Part of a small language model's weights: rotary positions, paired heads.
Each number is 200 + 30 x the weight over its row's rms, rounded and kept within 0 to 999. Layers, rows and columns count from 0. The size before them is the row's rms in percent of the matrix's.

# down: layer 6 MLP down (transposed), 1024x256, rms 0.0444, rows 425-524, columns 224-255
# up: layer 6 MLP up, 1024x256, rms 0.0444, rows 426-525, columns 224-255
down425,101,195,252,274,174,148,230,186,182,202,225,245,210,219,202,181,221,179,192,189,221,180,206,209,227,221,210,215,187,203,195,253,200
up426,092,199,195,183,207,179,214,253,210,211,244,251,202,225,194,229,197,211,202,218,232,216,192,180,224,266,234,144,224,162,229,168,167
down426,095,189,142,175,239,220,228,239,244,248,223,209,173,187,232,271,190,219,210,195,224,149,204,197,257,220,202,174,180,179,153,185,204
up427,116,202,221,221,227,191,233,252,217,176,186,154,171,215,182,225,241,186,192,203,159,267,171,189,199,199,195,225,244,184,155,202,207
down427,114,200,234,206,174,184,226,205,147,188,198,180,166,217,187,237,160,159,153,222,200,157,224,166,165,270,206,213,235,210,200,224,201
up428,091,189,181,196,136,214,216,211,159,203,208,156,255,219,220,269,207,162,207,161,181,227,199,164,203,175,230,188,254,193,213,267,203
down428,084,209,219,203,181,220,149,203,206,245,195,168,184,188,214,222,223,167,195,183,187,195,198,228,241,235,176,136,254,217,181,153,118
up429,094,210,247,223,177,196,223,249,255,152,197,219,199,188,233,169,214,125,138,133,150,204,222,218,199,195,208,191,163,184,147,211,245
down429,093,202,189,206,167,224,185,256,170,198,230,225,178,155,137,206,236,197,176,140,213,153,179,194,204,176,238,188,238,179,183,216,200
up430,104,191,177,212,195,160,226,172,216,145,177,220,197,227,209,243,176,230,230,174,224,185,175,227,143,173,237,209,191,188,239,192,201
down430,105,190,169,263,141,123,196,142,200,226,242,235,240,181,164,185,184,196,192,179,187,154,235,176,202,214,221,208,177,169,241,211,179
up431,127,204,227,165,273,139,199,169,223,177,193,195,196,208,213,224,167,201,211,128,209,171,154,227,232,195,199,181,209,138,152,148,228
down431,130,173,210,177,233,223,181,196,221,210,205,200,178,178,194,224,198,222,236,242,193,223,177,183,122,184,152,211,213,210,219,183,223
up432,093,122,192,246,198,162,212,233,196,207,199,176,160,203,148,198,176,282,154,185,178,179,167,248,170,235,166,258,223,141,170,176,216
down432,088,207,219,210,207,164,193,174,184,181,243,200,196,208,261,217,232,158,223,183,191,153,175,213,200,189,198,192,169,175,196,163,127
up433,099,193,158,191,195,148,199,219,214,155,210,187,195,185,177,204,164,149,178,186,179,148,229,218,181,167,150,168,233,188,174,170,168
down433,096,189,202,199,169,149,201,203,245,202,187,189,194,168,182,159,189,109,244,122,159,137,210,244,211,173,183,156,207,173,179,166,168
up434,104,247,238,246,161,194,193,196,216,169,208,219,203,179,165,185,211,224,186,204,170,215,212,199,215,197,224,176,218,212,167,180,199
down434,110,214,201,190,172,209,191,192,223,176,196,237,198,185,198,145,269,229,211,152,232,181,172,188,194,198,209,220,237,246,216,229,174
up435,103,248,133,213,202,222,175,231,196,164,247,163,185,234,214,176,147,193,139,210,215,184,206,153,200,203,243,242,117,244,175,110,201
down435,133,172,210,196,262,244,144,257,158,240,221,189,190,206,252,205,186,200,201,186,217,187,203,206,159,180,190,210,230,192,172,148,197
up436,099,156,201,177,169,129,244,231,205,162,206,238,192,207,189,189,170,279,220,179,182,226,194,212,215,190,218,174,138,179,203,240,179
down436,098,206,178,196,142,259,218,147,252,219,251,212,215,198,234,205,217,151,213,209,246,172,271,252,185,203,187,189,169,257,225,236,204
up437,094,199,186,183,207,238,224,178,155,218,219,189,196,174,239,195,193,192,160,239,230,229,225,244,159,211,234,170,196,196,220,177,190
down437,096,241,194,189,131,222,188,139,189,239,152,199,191,225,231,221,192,227,166,239,215,176,210,140,193,227,198,181,134,197,218,233,220
up438,096,195,210,255,245,240,208,156,163,184,193,196,189,196,210,227,161,219,184,173,225,200,186,196,176,191,218,166,202,151,154,204,184
down438,093,216,162,200,173,179,257,205,200,186,220,117,175,210,210,223,168,252,198,192,218,155,211,249,172,159,209,150,213,209,199,216,189
up439,111,209,193,210,278,218,243,209,223,174,205,275,177,214,195,190,173,248,173,209,194,195,177,176,219,205,210,164,172,145,170,177,243
down439,104,156,207,212,185,215,194,232,192,184,245,166,190,218,204,168,232,170,210,190,207,127,245,233,203,195,197,194,243,147,228,199,206
up440,111,193,237,218,212,201,213,259,178,220,184,149,235,252,178,222,127,245,264,150,214,215,197,196,151,165,223,197,192,193,207,205,184
down440,114,172,204,162,190,167,198,200,277,206,200,262,210,172,219,153,235,191,184,155,227,190,192,195,144,209,165,187,202,221,181,259,169
up441,105,160,209,199,144,229,171,248,214,172,207,233,232,240,167,204,185,268,212,157,244,220,177,223,221,195,206,225,209,126,189,221,226
down441,104,145,194,200,250,269,191,169,208,169,157,195,266,237,170,190,198,192,276,201,157,181,206,164,186,204,212,213,173,169,202,192,233
up442,098,223,134,175,260,193,225,191,160,155,199,193,203,163,224,195,211,229,163,157,269,164,183,227,168,210,203,220,218,242,222,207,203
down442,095,200,188,200,270,175,185,207,217,217,265,171,283,102,200,168,226,214,206,175,204,186,128,208,210,180,180,212,127,191,213,235,235
up443,085,184,164,200,133,260,209,160,147,228,210,157,222,255,170,187,219,184,204,209,226,209,208,166,202,182,123,202,172,196,201,199,146
down443,081,206,187,173,223,130,152,203,192,165,186,224,242,182,264,240,156,261,238,218,232,174,227,242,227,193,224,167,140,196,231,246,202
up444,085,219,205,225,232,230,238,203,249,177,131,237,136,220,214,182,213,211,217,213,184,216,232,241,217,217,205,152,235,161,159,170,185
down444,082,146,198,195,209,220,221,215,256,155,248,137,201,161,246,220,190,152,185,231,171,226,184,171,194,234,195,171,136,185,181,182,245
up445,094,227,170,161,188,242,222,240,186,223,182,144,222,186,197,244,164,256,185,189,233,165,221,197,266,207,211,185,230,176,257,166,211
down445,093,212,218,258,250,193,147,216,230,252,206,214,225,174,232,187,187,205,252,224,209,217,222,188,247,182,199,148,219,173,149,206,194
up446,100,203,244,127,236,182,216,158,200,231,173,228,207,199,223,209,155,189,215,249,220,211,248,257,237,144,208,169,147,260,215,219,205
down446,095,179,204,208,201,143,231,233,205,195,146,232,215,205,227,218,175,219,216,261,209,214,232,205,176,141,193,221,238,249,206,222,204
up447,105,231,169,193,166,175,200,280,216,178,207,233,228,197,208,221,205,245,202,239,180,246,169,180,211,165,198,199,217,189,198,187,180
down447,100,240,233,180,195,254,205,162,179,199,134,115,162,166,175,224,164,175,175,142,166,192,166,220,270,121,180,149,244,173,211,186,190
up448,100,163,194,217,221,170,180,200,207,209,187,199,235,129,232,215,185,158,171,208,232,226,144,203,185,190,200,164,167,164,182,172,214
down448,094,234,210,153,202,225,193,229,211,250,238,195,233,215,160,215,177,166,220,240,201,219,202,225,243,195,258,215,262,246,166,201,204
up449,106,204,203,203,229,214,172,218,200,205,190,212,179,173,201,243,164,229,167,171,200,223,153,238,206,141,195,227,180,246,189,221,218
down449,105,186,216,209,174,182,186,181,223,206,216,166,237,200,190,235,205,175,163,211,189,154,160,224,173,240,239,222,216,174,210,181,207
up450,106,174,240,193,218,202,221,196,203,203,182,242,205,245,202,244,211,173,202,222,257,219,146,182,211,146,208,272,244,220,227,140,149
down450,099,160,165,250,205,179,203,167,163,155,183,130,216,258,215,239,230,254,201,250,218,220,215,148,171,235,111,236,240,197,174,189,226
up451,100,178,169,152,227,220,193,158,220,186,171,228,166,225,237,237,226,212,205,237,233,217,179,215,197,209,190,159,241,230,143,233,202
down451,096,198,200,227,208,195,269,163,189,194,150,174,225,214,237,167,276,235,182,242,223,174,211,197,204,192,244,149,177,214,219,263,205
up452,098,218,173,168,241,179,198,207,168,229,190,146,214,217,190,178,177,233,201,188,184,235,146,235,194,225,207,187,189,275,191,236,138
down452,097,192,177,214,179,243,165,166,180,175,208,188,164,216,171,165,190,213,181,179,218,161,185,214,176,231,203,189,179,184,201,238,183
up453,108,225,281,204,231,170,172,252,169,206,149,171,242,191,231,220,199,223,204,188,201,188,182,175,186,193,225,203,190,209,180,227,199
down453,102,225,179,161,178,203,198,156,230,179,239,197,193,161,186,209,194,164,206,185,158,195,166,180,238,184,216,182,182,206,171,171,171
up454,102,239,166,159,240,189,254,157,167,214,203,211,185,149,164,164,243,166,196,131,193,169,238,199,174,216,196,219,192,205,173,205,199
down454,101,201,156,207,255,176,172,229,203,213,223,152,158,184,187,193,183,169,123,234,181,212,186,226,195,154,236,172,178,152,259,188,228
up455,099,191,177,276,173,211,226,245,273,192,208,231,188,209,153,215,184,218,219,201,148,236,228,211,156,202,210,224,186,138,183,137,202
down455,098,233,203,235,225,213,219,157,261,154,226,164,224,220,222,188,199,221,176,203,207,162,168,214,227,189,197,198,250,150,214,207,207
up456,118,248,196,199,205,227,196,234,211,201,209,162,203,203,175,170,182,213,205,216,177,211,199,192,274,209,215,182,190,205,187,220,173
down456,119,202,223,179,186,199,229,225,201,182,239,192,181,229,127,203,209,250,207,212,181,133,207,193,193,225,254,208,188,241,184,183,258
up457,106,204,219,181,187,173,205,164,172,144,233,183,192,196,202,207,219,206,161,209,196,186,208,137,182,232,215,236,194,256,167,175,250
down457,097,159,186,225,169,205,172,248,240,219,200,198,233,147,234,188,163,243,207,234,217,169,156,176,177,124,224,172,179,159,204,216,263
up458,094,167,236,192,252,187,205,220,236,171,143,229,179,231,180,237,201,180,189,209,198,150,204,174,183,213,208,191,196,201,256,205,179
down458,090,177,231,221,218,200,176,201,215,233,192,238,223,200,191,222,201,204,231,222,212,212,200,195,163,153,134,211,201,204,195,198,241
up459,101,178,245,162,254,210,215,192,200,186,208,220,182,203,174,131,193,224,210,189,195,221,255,194,179,213,189,209,236,188,185,160,171
down459,095,204,231,254,170,210,159,272,215,215,165,182,216,179,244,158,219,150,203,250,203,240,191,157,226,190,195,157,224,159,228,197,221
up460,098,278,222,190,208,208,155,181,213,194,180,188,212,186,167,181,199,170,220,125,163,289,214,207,202,214,228,153,189,191,228,206,224
down460,094,182,148,153,217,203,156,222,172,193,192,192,252,222,218,197,188,222,231,230,176,173,179,194,217,168,217,170,185,198,197,196,172
up461,092,205,201,221,236,218,229,252,224,214,207,203,192,187,217,177,144,171,205,167,253,212,240,204,176,201,182,166,185,218,258,233,203
down461,095,183,225,240,215,193,241,236,156,192,271,203,151,248,202,196,185,240,245,161,206,166,226,174,183,247,211,163,167,203,174,243,191
up462,101,175,165,212,237,202,194,234,213,170,151,156,183,190,239,167,167,175,196,200,211,233,204,245,170,232,197,150,211,173,230,196,141
down462,109,160,215,147,160,206,233,172,184,163,216,201,244,133,226,186,157,159,211,175,196,168,226,187,179,175,219,227,179,211,211,219,172
up463,091,189,241,180,237,187,189,225,199,207,187,212,216,201,171,221,116,226,147,171,238,197,172,250,162,173,157,191,207,171,208,220,247
down463,093,204,221,186,162,238,228,252,170,244,223,206,201,195,214,223,168,213,236,168,143,264,247,198,178,241,198,215,231,152,197,226,188
up464,105,185,227,216,153,198,203,211,134,157,248,204,173,219,189,159,170,198,233,200,205,220,186,195,200,242,180,261,174,181,210,178,169
down464,099,168,192,214,223,175,181,199,127,235,200,179,165,196,246,185,158,218,225,233,195,184,213,209,158,200,168,188,246,173,253,218,147
up465,096,177,161,211,201,168,223,216,227,219,199,185,200,184,262,192,148,243,202,194,180,241,200,226,221,213,210,173,190,177,216,204,218
down465,099,169,238,162,196,177,248,190,174,212,218,209,225,206,205,258,207,191,177,242,196,194,261,231,177,190,177,199,203,181,197,195,199
up466,116,220,169,203,186,246,219,191,199,177,169,259,182,254,217,187,177,183,158,238,208,254,180,236,223,181,240,227,168,141,228,254,237
down466,115,213,221,164,228,211,272,244,214,216,234,173,224,251,197,233,208,171,189,217,176,232,241,154,202,223,193,228,157,190,208,195,224
up467,103,202,167,221,168,121,241,222,203,169,183,167,175,212,216,208,204,194,192,211,204,220,188,169,264,207,227,231,186,203,178,198,169
down467,107,246,218,218,193,198,222,185,188,197,227,162,203,210,201,187,149,179,210,169,183,210,171,151,217,211,218,189,221,212,169,206,203
up468,090,187,202,224,228,153,184,183,200,148,207,208,197,207,253,216,178,192,186,221,154,216,242,175,263,209,240,169,220,160,168,198,171
down468,087,267,217,191,256,201,248,197,165,166,205,188,164,138,170,212,206,191,197,194,217,254,180,191,284,240,173,188,201,199,183,185,161
up469,111,208,191,209,229,159,193,206,181,235,229,206,192,209,240,172,219,194,270,170,177,187,223,177,188,210,210,203,210,208,128,232,176
down469,110,163,225,162,227,188,229,170,205,242,193,194,144,184,180,215,193,233,185,226,208,158,195,228,200,158,282,280,206,223,167,201,209
up470,088,231,223,193,160,229,197,195,195,244,168,205,204,208,181,250,175,178,170,183,224,207,202,213,246,194,228,229,167,227,200,257,173
down470,080,203,230,183,135,176,221,197,279,196,211,234,234,223,227,163,173,193,212,221,253,160,195,243,192,184,219,202,195,238,173,181,187
up471,121,224,192,269,211,178,262,234,147,199,166,188,209,229,165,229,206,211,156,178,244,189,178,229,145,207,203,237,215,241,210,216,248
down471,118,226,203,162,219,184,169,193,140,229,193,189,212,208,235,252,188,191,176,209,180,172,164,220,151,216,193,189,229,209,223,162,212
up472,090,218,260,198,228,212,151,202,155,215,208,225,246,185,274,220,201,182,178,127,213,242,221,190,163,173,195,252,198,182,192,211,219
down472,085,184,193,175,140,176,203,240,201,205,190,173,153,235,203,233,249,195,204,193,191,209,208,216,212,169,205,207,206,191,171,214,225
up473,103,148,175,198,179,211,237,220,168,200,218,236,194,236,224,262,224,218,231,205,188,210,217,166,178,163,235,198,192,208,235,207,234
down473,098,244,208,202,220,216,190,204,194,199,186,173,200,215,179,212,173,286,182,230,266,196,153,127,232,207,234,171,225,157,274,223,238
up474,137,255,147,219,216,225,181,197,194,162,216,203,277,188,186,211,238,192,207,215,183,176,175,173,148,216,118,229,190,216,175,199,199
down474,130,221,250,212,200,217,173,195,139,203,163,197,202,144,236,206,207,220,154,218,164,178,231,208,100,175,208,240,227,188,166,188,231
up475,095,230,201,185,247,203,210,189,207,179,223,230,196,156,211,146,226,207,170,191,220,236,214,198,186,213,140,147,192,250,197,182,221
down475,098,218,219,154,204,205,217,252,188,191,207,175,211,175,153,217,207,153,151,147,205,223,195,160,187,204,207,164,207,177,218,189,222
up476,105,189,185,209,156,150,250,241,230,134,187,227,203,204,247,188,127,163,217,191,166,223,225,200,212,207,207,241,149,200,269,246,255
down476,111,185,207,237,149,157,197,202,254,145,217,189,216,245,174,221,209,262,213,205,215,173,188,175,221,171,219,230,199,224,206,195,231
up477,097,222,214,147,175,228,216,187,176,195,198,196,169,187,184,163,169,156,238,233,128,213,178,232,173,201,226,226,223,231,182,214,272
down477,101,161,167,167,230,200,196,184,207,194,207,155,209,205,174,180,171,245,198,178,246,182,232,206,222,170,141,217,213,170,193,216,152
up478,093,251,182,239,207,216,216,179,216,203,191,146,189,232,188,229,163,211,166,170,177,176,208,222,197,241,172,209,188,182,155,215,200
down478,088,189,230,172,209,209,232,223,232,220,240,206,217,184,193,206,173,145,192,177,229,268,213,216,188,198,192,140,191,178,168,216,214
up479,099,233,245,259,230,214,201,252,165,206,159,153,201,227,241,227,190,175,193,204,171,177,152,244,228,146,209,183,200,184,190,210,236
down479,103,235,173,141,149,199,172,118,209,240,195,221,134,209,175,221,164,145,296,202,272,178,190,207,193,189,197,202,196,234,205,201,177
up480,096,279,234,253,233,175,190,188,177,206,161,237,189,160,179,214,220,227,205,225,175,179,241,202,250,224,222,222,133,170,183,183,165
down480,100,207,183,192,217,191,214,257,172,172,191,190,243,194,182,194,132,122,191,168,191,246,164,152,216,193,199,194,191,206,211,197,181
up481,101,192,147,195,221,221,188,193,175,151,169,138,212,220,221,207,193,159,195,191,229,209,198,189,200,220,206,204,222,225,203,197,179
down481,098,180,177,171,205,190,210,158,198,216,258,195,172,171,160,237,194,225,180,223,197,195,175,251,184,189,188,198,194,171,223,198,266
up482,107,208,238,207,194,209,212,204,164,276,164,246,193,237,210,209,176,180,251,196,166,236,163,276,167,199,171,229,213,234,188,259,240
down482,108,261,209,182,173,207,174,219,200,231,178,164,135,131,223,203,197,201,213,229,166,184,214,206,136,212,217,195,221,214,203,243,186
up483,098,174,228,214,225,179,210,170,225,181,208,195,202,227,181,242,242,235,270,162,199,147,177,164,184,161,193,267,175,209,148,192,206
down483,091,216,187,211,186,163,218,192,193,189,210,240,150,179,244,227,144,159,239,197,223,244,209,206,213,205,186,188,201,184,211,241,227
up484,081,268,210,217,203,199,186,187,224,231,221,204,181,205,190,207,185,165,205,220,230,184,221,160,214,141,218,177,151,213,182,211,228
down484,092,181,200,259,209,145,212,211,258,212,207,193,154,179,241,192,234,140,220,253,239,162,170,191,178,185,236,207,183,185,194,224,219
up485,093,176,166,197,207,190,199,172,214,213,178,196,198,240,223,208,222,189,152,192,230,185,220,215,226,189,208,172,257,179,207,213,190
down485,112,211,152,260,179,196,241,168,150,228,216,215,184,153,224,252,198,164,206,209,182,175,207,157,121,171,233,215,190,232,198,218,237
up486,084,205,175,139,212,207,181,187,203,195,236,195,229,217,199,214,117,182,146,194,142,222,204,217,205,171,220,193,223,187,213,204,224
down486,080,204,252,211,192,223,236,188,167,243,224,208,214,188,173,199,196,221,204,196,180,168,208,150,198,206,161,187,137,253,189,244,192
up487,098,261,257,185,235,262,251,250,215,205,220,158,176,181,235,218,199,222,197,157,211,192,215,172,186,218,182,152,168,236,212,178,209
down487,098,199,282,196,198,233,182,241,189,218,198,220,177,211,229,200,167,232,221,175,222,194,191,195,243,209,237,184,165,194,211,183,207
up488,107,217,217,142,196,219,239,252,152,163,155,212,274,205,163,159,229,192,219,173,185,213,132,248,202,201,179,188,225,162,223,200,186
down488,104,208,209,166,210,238,222,230,193,240,148,235,209,229,143,211,210,170,228,240,209,184,194,182,190,221,181,182,180,138,233,217,251
up489,089,186,173,203,185,261,223,178,195,243,166,196,231,242,209,192,153,209,199,150,215,133,158,223,227,207,222,259,224,171,186,237,185
down489,090,209,151,195,221,262,164,213,223,215,174,227,154,227,258,197,223,153,163,218,212,204,196,167,199,177,206,242,223,198,244,173,198
up490,100,241,211,197,201,234,217,223,188,141,230,204,211,208,195,214,196,214,244,259,202,162,212,184,177,212,233,126,177,207,187,223,213
down490,103,191,185,192,178,162,206,200,222,240,160,216,235,183,151,201,206,248,138,249,227,169,178,141,195,237,189,217,177,218,237,268,210
up491,095,236,183,175,212,165,187,228,223,111,172,214,231,215,214,196,219,194,197,232,224,187,248,195,198,171,256,211,227,195,225,248,176
down491,099,182,240,147,218,179,177,145,189,203,173,201,214,145,156,204,232,185,151,176,239,202,226,164,179,216,186,213,200,216,187,165,193
up492,088,197,187,186,135,205,169,188,214,221,147,172,239,185,165,202,184,197,166,204,179,172,173,181,215,178,225,208,180,179,220,248,234
down492,102,238,252,198,242,199,211,211,179,173,240,185,189,214,198,191,196,223,259,150,208,181,183,227,247,215,173,150,248,207,198,159,153
up493,093,204,183,193,211,179,202,220,216,223,178,214,159,206,139,240,265,235,192,183,203,199,165,214,161,175,221,187,203,165,193,251,181
down493,089,238,203,222,232,258,181,179,177,177,282,196,227,163,230,171,211,224,177,160,132,132,231,162,245,205,209,177,194,185,221,148,228
up494,108,227,217,220,207,240,183,216,196,199,154,204,207,188,202,211,189,195,235,213,178,200,167,209,185,200,155,245,210,191,185,144,206
down494,111,166,192,205,205,189,221,208,156,225,207,202,168,190,217,162,179,161,248,237,222,224,248,254,200,206,176,184,176,169,191,213,185
up495,093,182,226,206,201,234,147,197,155,215,167,204,198,189,171,252,160,166,214,221,225,230,227,149,213,180,227,182,214,181,162,200,162
down495,097,187,229,253,130,208,228,196,206,206,238,187,185,200,230,205,202,180,195,266,181,209,211,240,197,201,240,206,205,236,170,160,205
up496,102,172,160,199,234,217,218,202,160,213,205,196,205,217,161,168,192,202,203,149,238,230,195,204,155,211,223,221,152,191,148,198,193
down496,093,228,261,222,176,173,207,202,208,200,193,254,154,196,211,183,289,213,179,182,220,148,194,206,175,195,180,183,165,153,202,210,203
up497,094,182,171,180,168,178,134,234,168,203,210,248,224,228,201,214,195,204,239,226,200,215,201,219,231,220,174,190,228,154,168,202,229
down497,094,245,186,168,169,183,177,262,170,215,207,127,185,217,167,201,174,197,197,181,243,221,212,240,218,211,233,206,222,191,210,204,217
up498,089,175,190,221,121,201,226,216,211,161,179,175,169,207,209,168,209,267,195,236,200,212,210,205,249,244,246,204,215,210,205,163,233
down498,082,159,144,203,196,196,179,163,226,217,192,217,211,193,200,226,142,200,175,193,206,205,184,176,211,211,233,212,206,184,174,191,204
up499,091,239,269,200,244,246,177,208,159,228,181,169,185,226,223,270,190,199,162,192,170,215,221,156,193,217,180,236,156,186,219,179,197
down499,091,214,237,187,185,208,229,194,160,226,223,190,206,247,199,225,200,199,221,207,180,215,202,182,167,225,204,203,219,197,229,214,262
up500,104,198,177,211,162,194,229,172,184,157,224,205,208,210,161,241,199,210,238,232,243,186,249,172,233,217,192,283,154,208,254,173,173
down500,099,207,182,212,183,223,253,188,221,204,209,155,171,193,221,208,188,169,169,206,159,231,234,224,192,218,245,195,181,175,225,174,202
up501,100,249,157,221,168,123,225,213,213,225,183,182,215,235,148,170,206,171,162,195,201,167,211,167,181,252,156,194,192,192,212,251,186
down501,101,267,217,264,180,175,191,162,262,236,204,191,184,182,220,208,205,162,212,204,255,178,215,184,189,225,165,211,199,202,209,142,216
up502,095,212,213,207,227,224,219,164,220,232,146,263,160,182,258,262,181,206,197,244,230,219,212,210,187,205,186,244,153,205,272,230,229
down502,093,199,225,229,187,140,206,180,183,189,254,222,170,243,246,159,245,241,203,214,228,191,204,252,193,201,210,226,166,172,221,174,175
up503,094,221,188,209,197,143,195,259,141,200,195,162,204,199,255,186,196,183,231,171,238,213,196,190,232,231,217,155,156,201,172,190,222
down503,100,224,156,204,212,197,167,199,188,171,182,195,252,153,104,210,209,223,220,179,159,204,226,200,219,144,160,180,218,158,199,195,203
up504,088,216,223,191,207,212,152,194,205,217,182,183,228,212,265,229,242,193,174,205,187,158,213,180,205,225,233,223,195,212,227,186,162
down504,093,230,214,165,131,195,202,156,169,202,201,203,130,198,208,185,213,176,127,197,253,230,187,222,225,184,218,169,189,218,243,241,261
up505,095,215,172,236,177,181,175,212,189,228,167,204,212,220,192,214,194,216,171,184,187,193,198,184,180,210,240,148,161,187,132,194,212
down505,100,207,212,258,187,214,262,150,177,109,214,211,217,269,156,221,213,153,206,191,164,209,169,199,197,178,214,188,180,218,218,245,208
up506,101,166,203,186,199,178,233,194,178,194,237,234,179,214,197,196,181,215,182,197,211,209,146,208,231,168,181,147,200,232,192,186,179
down506,092,204,231,235,196,203,223,177,197,169,216,142,204,218,218,243,198,172,197,189,229,203,207,248,177,178,190,213,230,184,208,220,188
up507,100,234,168,201,216,223,224,196,192,166,200,224,181,214,147,185,179,227,195,207,204,191,229,232,205,189,208,190,221,169,210,233,235
down507,099,200,198,225,247,179,176,193,187,191,175,202,201,186,203,162,162,112,213,188,126,277,203,192,219,176,260,127,186,188,181,191,208
up508,093,152,167,217,224,158,213,175,256,241,201,175,241,204,273,208,194,146,159,216,202,216,243,189,269,218,190,209,218,215,254,191,165
down508,098,219,216,218,234,202,192,199,179,211,178,217,223,190,165,226,180,199,194,174,197,185,199,218,178,195,153,206,205,189,229,166,247
up509,108,196,179,196,180,208,217,195,221,204,214,206,164,177,225,188,246,180,251,210,177,175,162,209,222,216,245,180,179,275,209,184,176
down509,104,178,215,236,244,244,208,225,209,200,256,138,261,196,200,168,212,180,136,239,260,159,249,185,217,197,208,199,199,204,262,207,158
up510,103,198,242,179,175,217,160,154,211,190,169,204,184,191,199,193,213,203,198,185,206,189,223,196,188,231,225,233,215,219,226,177,189
down510,085,204,227,230,168,182,189,222,242,187,189,177,170,215,264,224,163,247,214,161,188,231,181,177,175,214,216,139,175,180,184,145,209
up511,099,197,213,271,183,198,216,222,173,226,184,220,186,203,219,176,212,204,191,262,181,221,205,239,104,198,157,121,139,260,213,138,195
down511,101,221,205,183,178,152,238,228,148,233,180,158,201,195,228,171,226,151,197,244,177,129,214,172,230,163,172,189,219,219,224,208,264
up512,104,243,168,232,230,226,182,248,209,212,169,205,149,216,209,209,163,187,193,242,199,227,138,203,184,173,209,168,144,161,204,238,153
down512,103,155,186,193,175,201,180,225,190,208,181,238,201,207,212,234,167,243,168,197,185,166,167,169,142,182,199,147,172,216,233,247,186
up513,091,183,258,219,227,182,174,149,171,200,174,195,167,226,236,195,181,221,189,209,183,237,214,207,184,162,132,176,226,215,211,156,215
down513,088,191,186,237,216,146,207,162,230,242,187,206,203,225,155,185,158,251,188,199,231,188,271,196,208,220,174,195,188,200,224,234,219
up514,111,172,193,158,291,223,256,194,198,131,148,203,232,194,179,171,183,165,210,161,142,181,172,185,237,216,213,247,152,189,246,204,179
down514,104,158,229,218,213,181,220,137,236,186,252,237,269,190,212,229,152,198,161,164,134,179,213,163,206,204,233,195,176,153,238,158,220
up515,216,214,185,205,182,219,185,266,188,174,232,157,180,217,210,142,190,231,150,162,195,181,251,158,240,228,226,213,183,168,216,114,178
down515,207,242,193,226,228,233,196,212,199,188,207,182,213,180,170,174,211,223,200,206,258,158,188,171,214,226,150,194,213,198,209,159,228
up516,103,205,187,257,211,148,202,187,177,204,165,166,242,223,228,216,194,173,214,260,199,218,153,210,196,237,230,184,187,196,221,178,196
down516,112,170,183,180,143,163,224,162,151,199,216,198,175,209,244,205,169,192,206,188,238,192,186,204,205,201,189,232,173,197,221,138,191
up517,103,183,178,239,138,178,163,214,227,205,161,208,207,211,235,174,202,210,228,183,194,229,189,160,235,209,192,197,265,177,202,210,224
down517,106,211,244,201,215,225,225,203,187,186,183,216,145,198,161,132,222,192,219,186,194,238,133,257,195,189,194,226,177,207,204,167,176
up518,098,142,204,185,226,200,213,153,258,235,224,191,174,199,223,193,204,211,210,194,154,233,215,216,230,168,170,233,223,209,228,215,181
down518,098,175,203,196,198,155,199,204,207,203,186,174,228,181,231,238,222,211,244,213,161,241,169,193,176,183,177,207,236,195,207,208,167
up519,065,234,215,223,207,166,177,208,154,153,217,187,179,175,199,194,261,175,195,216,150,177,215,209,198,240,208,156,229,226,200,148,250
down519,072,225,162,218,212,179,231,214,185,231,198,246,145,150,195,148,190,181,236,207,177,174,177,200,199,201,192,165,229,245,219,184,208
up520,108,209,223,193,210,188,201,161,218,237,196,236,190,221,226,200,227,225,137,239,207,169,231,212,164,232,223,189,195,192,219,163,188
down520,128,207,149,267,179,227,201,183,200,214,249,249,188,185,174,201,182,193,219,214,178,166,189,153,178,248,198,159,235,199,217,176,196
up521,083,209,147,239,190,233,189,146,206,162,171,219,157,246,224,205,220,251,192,210,242,211,245,198,201,235,200,178,188,141,238,170,212
down521,085,171,243,183,197,175,177,231,243,220,221,251,200,258,218,231,174,172,182,160,177,196,173,178,194,205,227,169,250,243,196,187,202
up522,104,239,228,209,224,190,220,202,223,203,219,227,195,223,207,196,170,177,193,262,204,191,239,262,154,206,111,199,162,143,182,231,226
down522,102,205,189,182,207,200,194,156,139,185,209,157,193,216,194,211,230,204,192,230,218,207,177,205,261,207,230,192,158,173,169,158,159
up523,103,157,154,218,227,279,236,186,184,183,162,231,276,219,210,230,180,232,220,188,209,149,164,255,194,199,227,242,215,190,198,216,186
down523,097,202,179,166,181,274,177,209,243,221,249,172,205,207,146,182,176,225,174,205,187,244,234,238,194,194,184,156,196,172,186,199,184
up524,096,228,141,173,214,197,152,198,223,188,194,217,182,239,199,200,259,174,175,168,181,244,254,222,136,220,268,226,281,193,211,266,172
down524,111,226,220,222,166,176,244,259,182,199,173,208,200,174,218,146,169,232,230,279,196,167,185,115,178,203,217,196,151,229,219,214,225
up525,092,172,186,254,193,179,222,217,159,237,194,217,173,195,240,259,240,194,208,204,199,218,183,217,237,194,231,239,170,204,220,215,197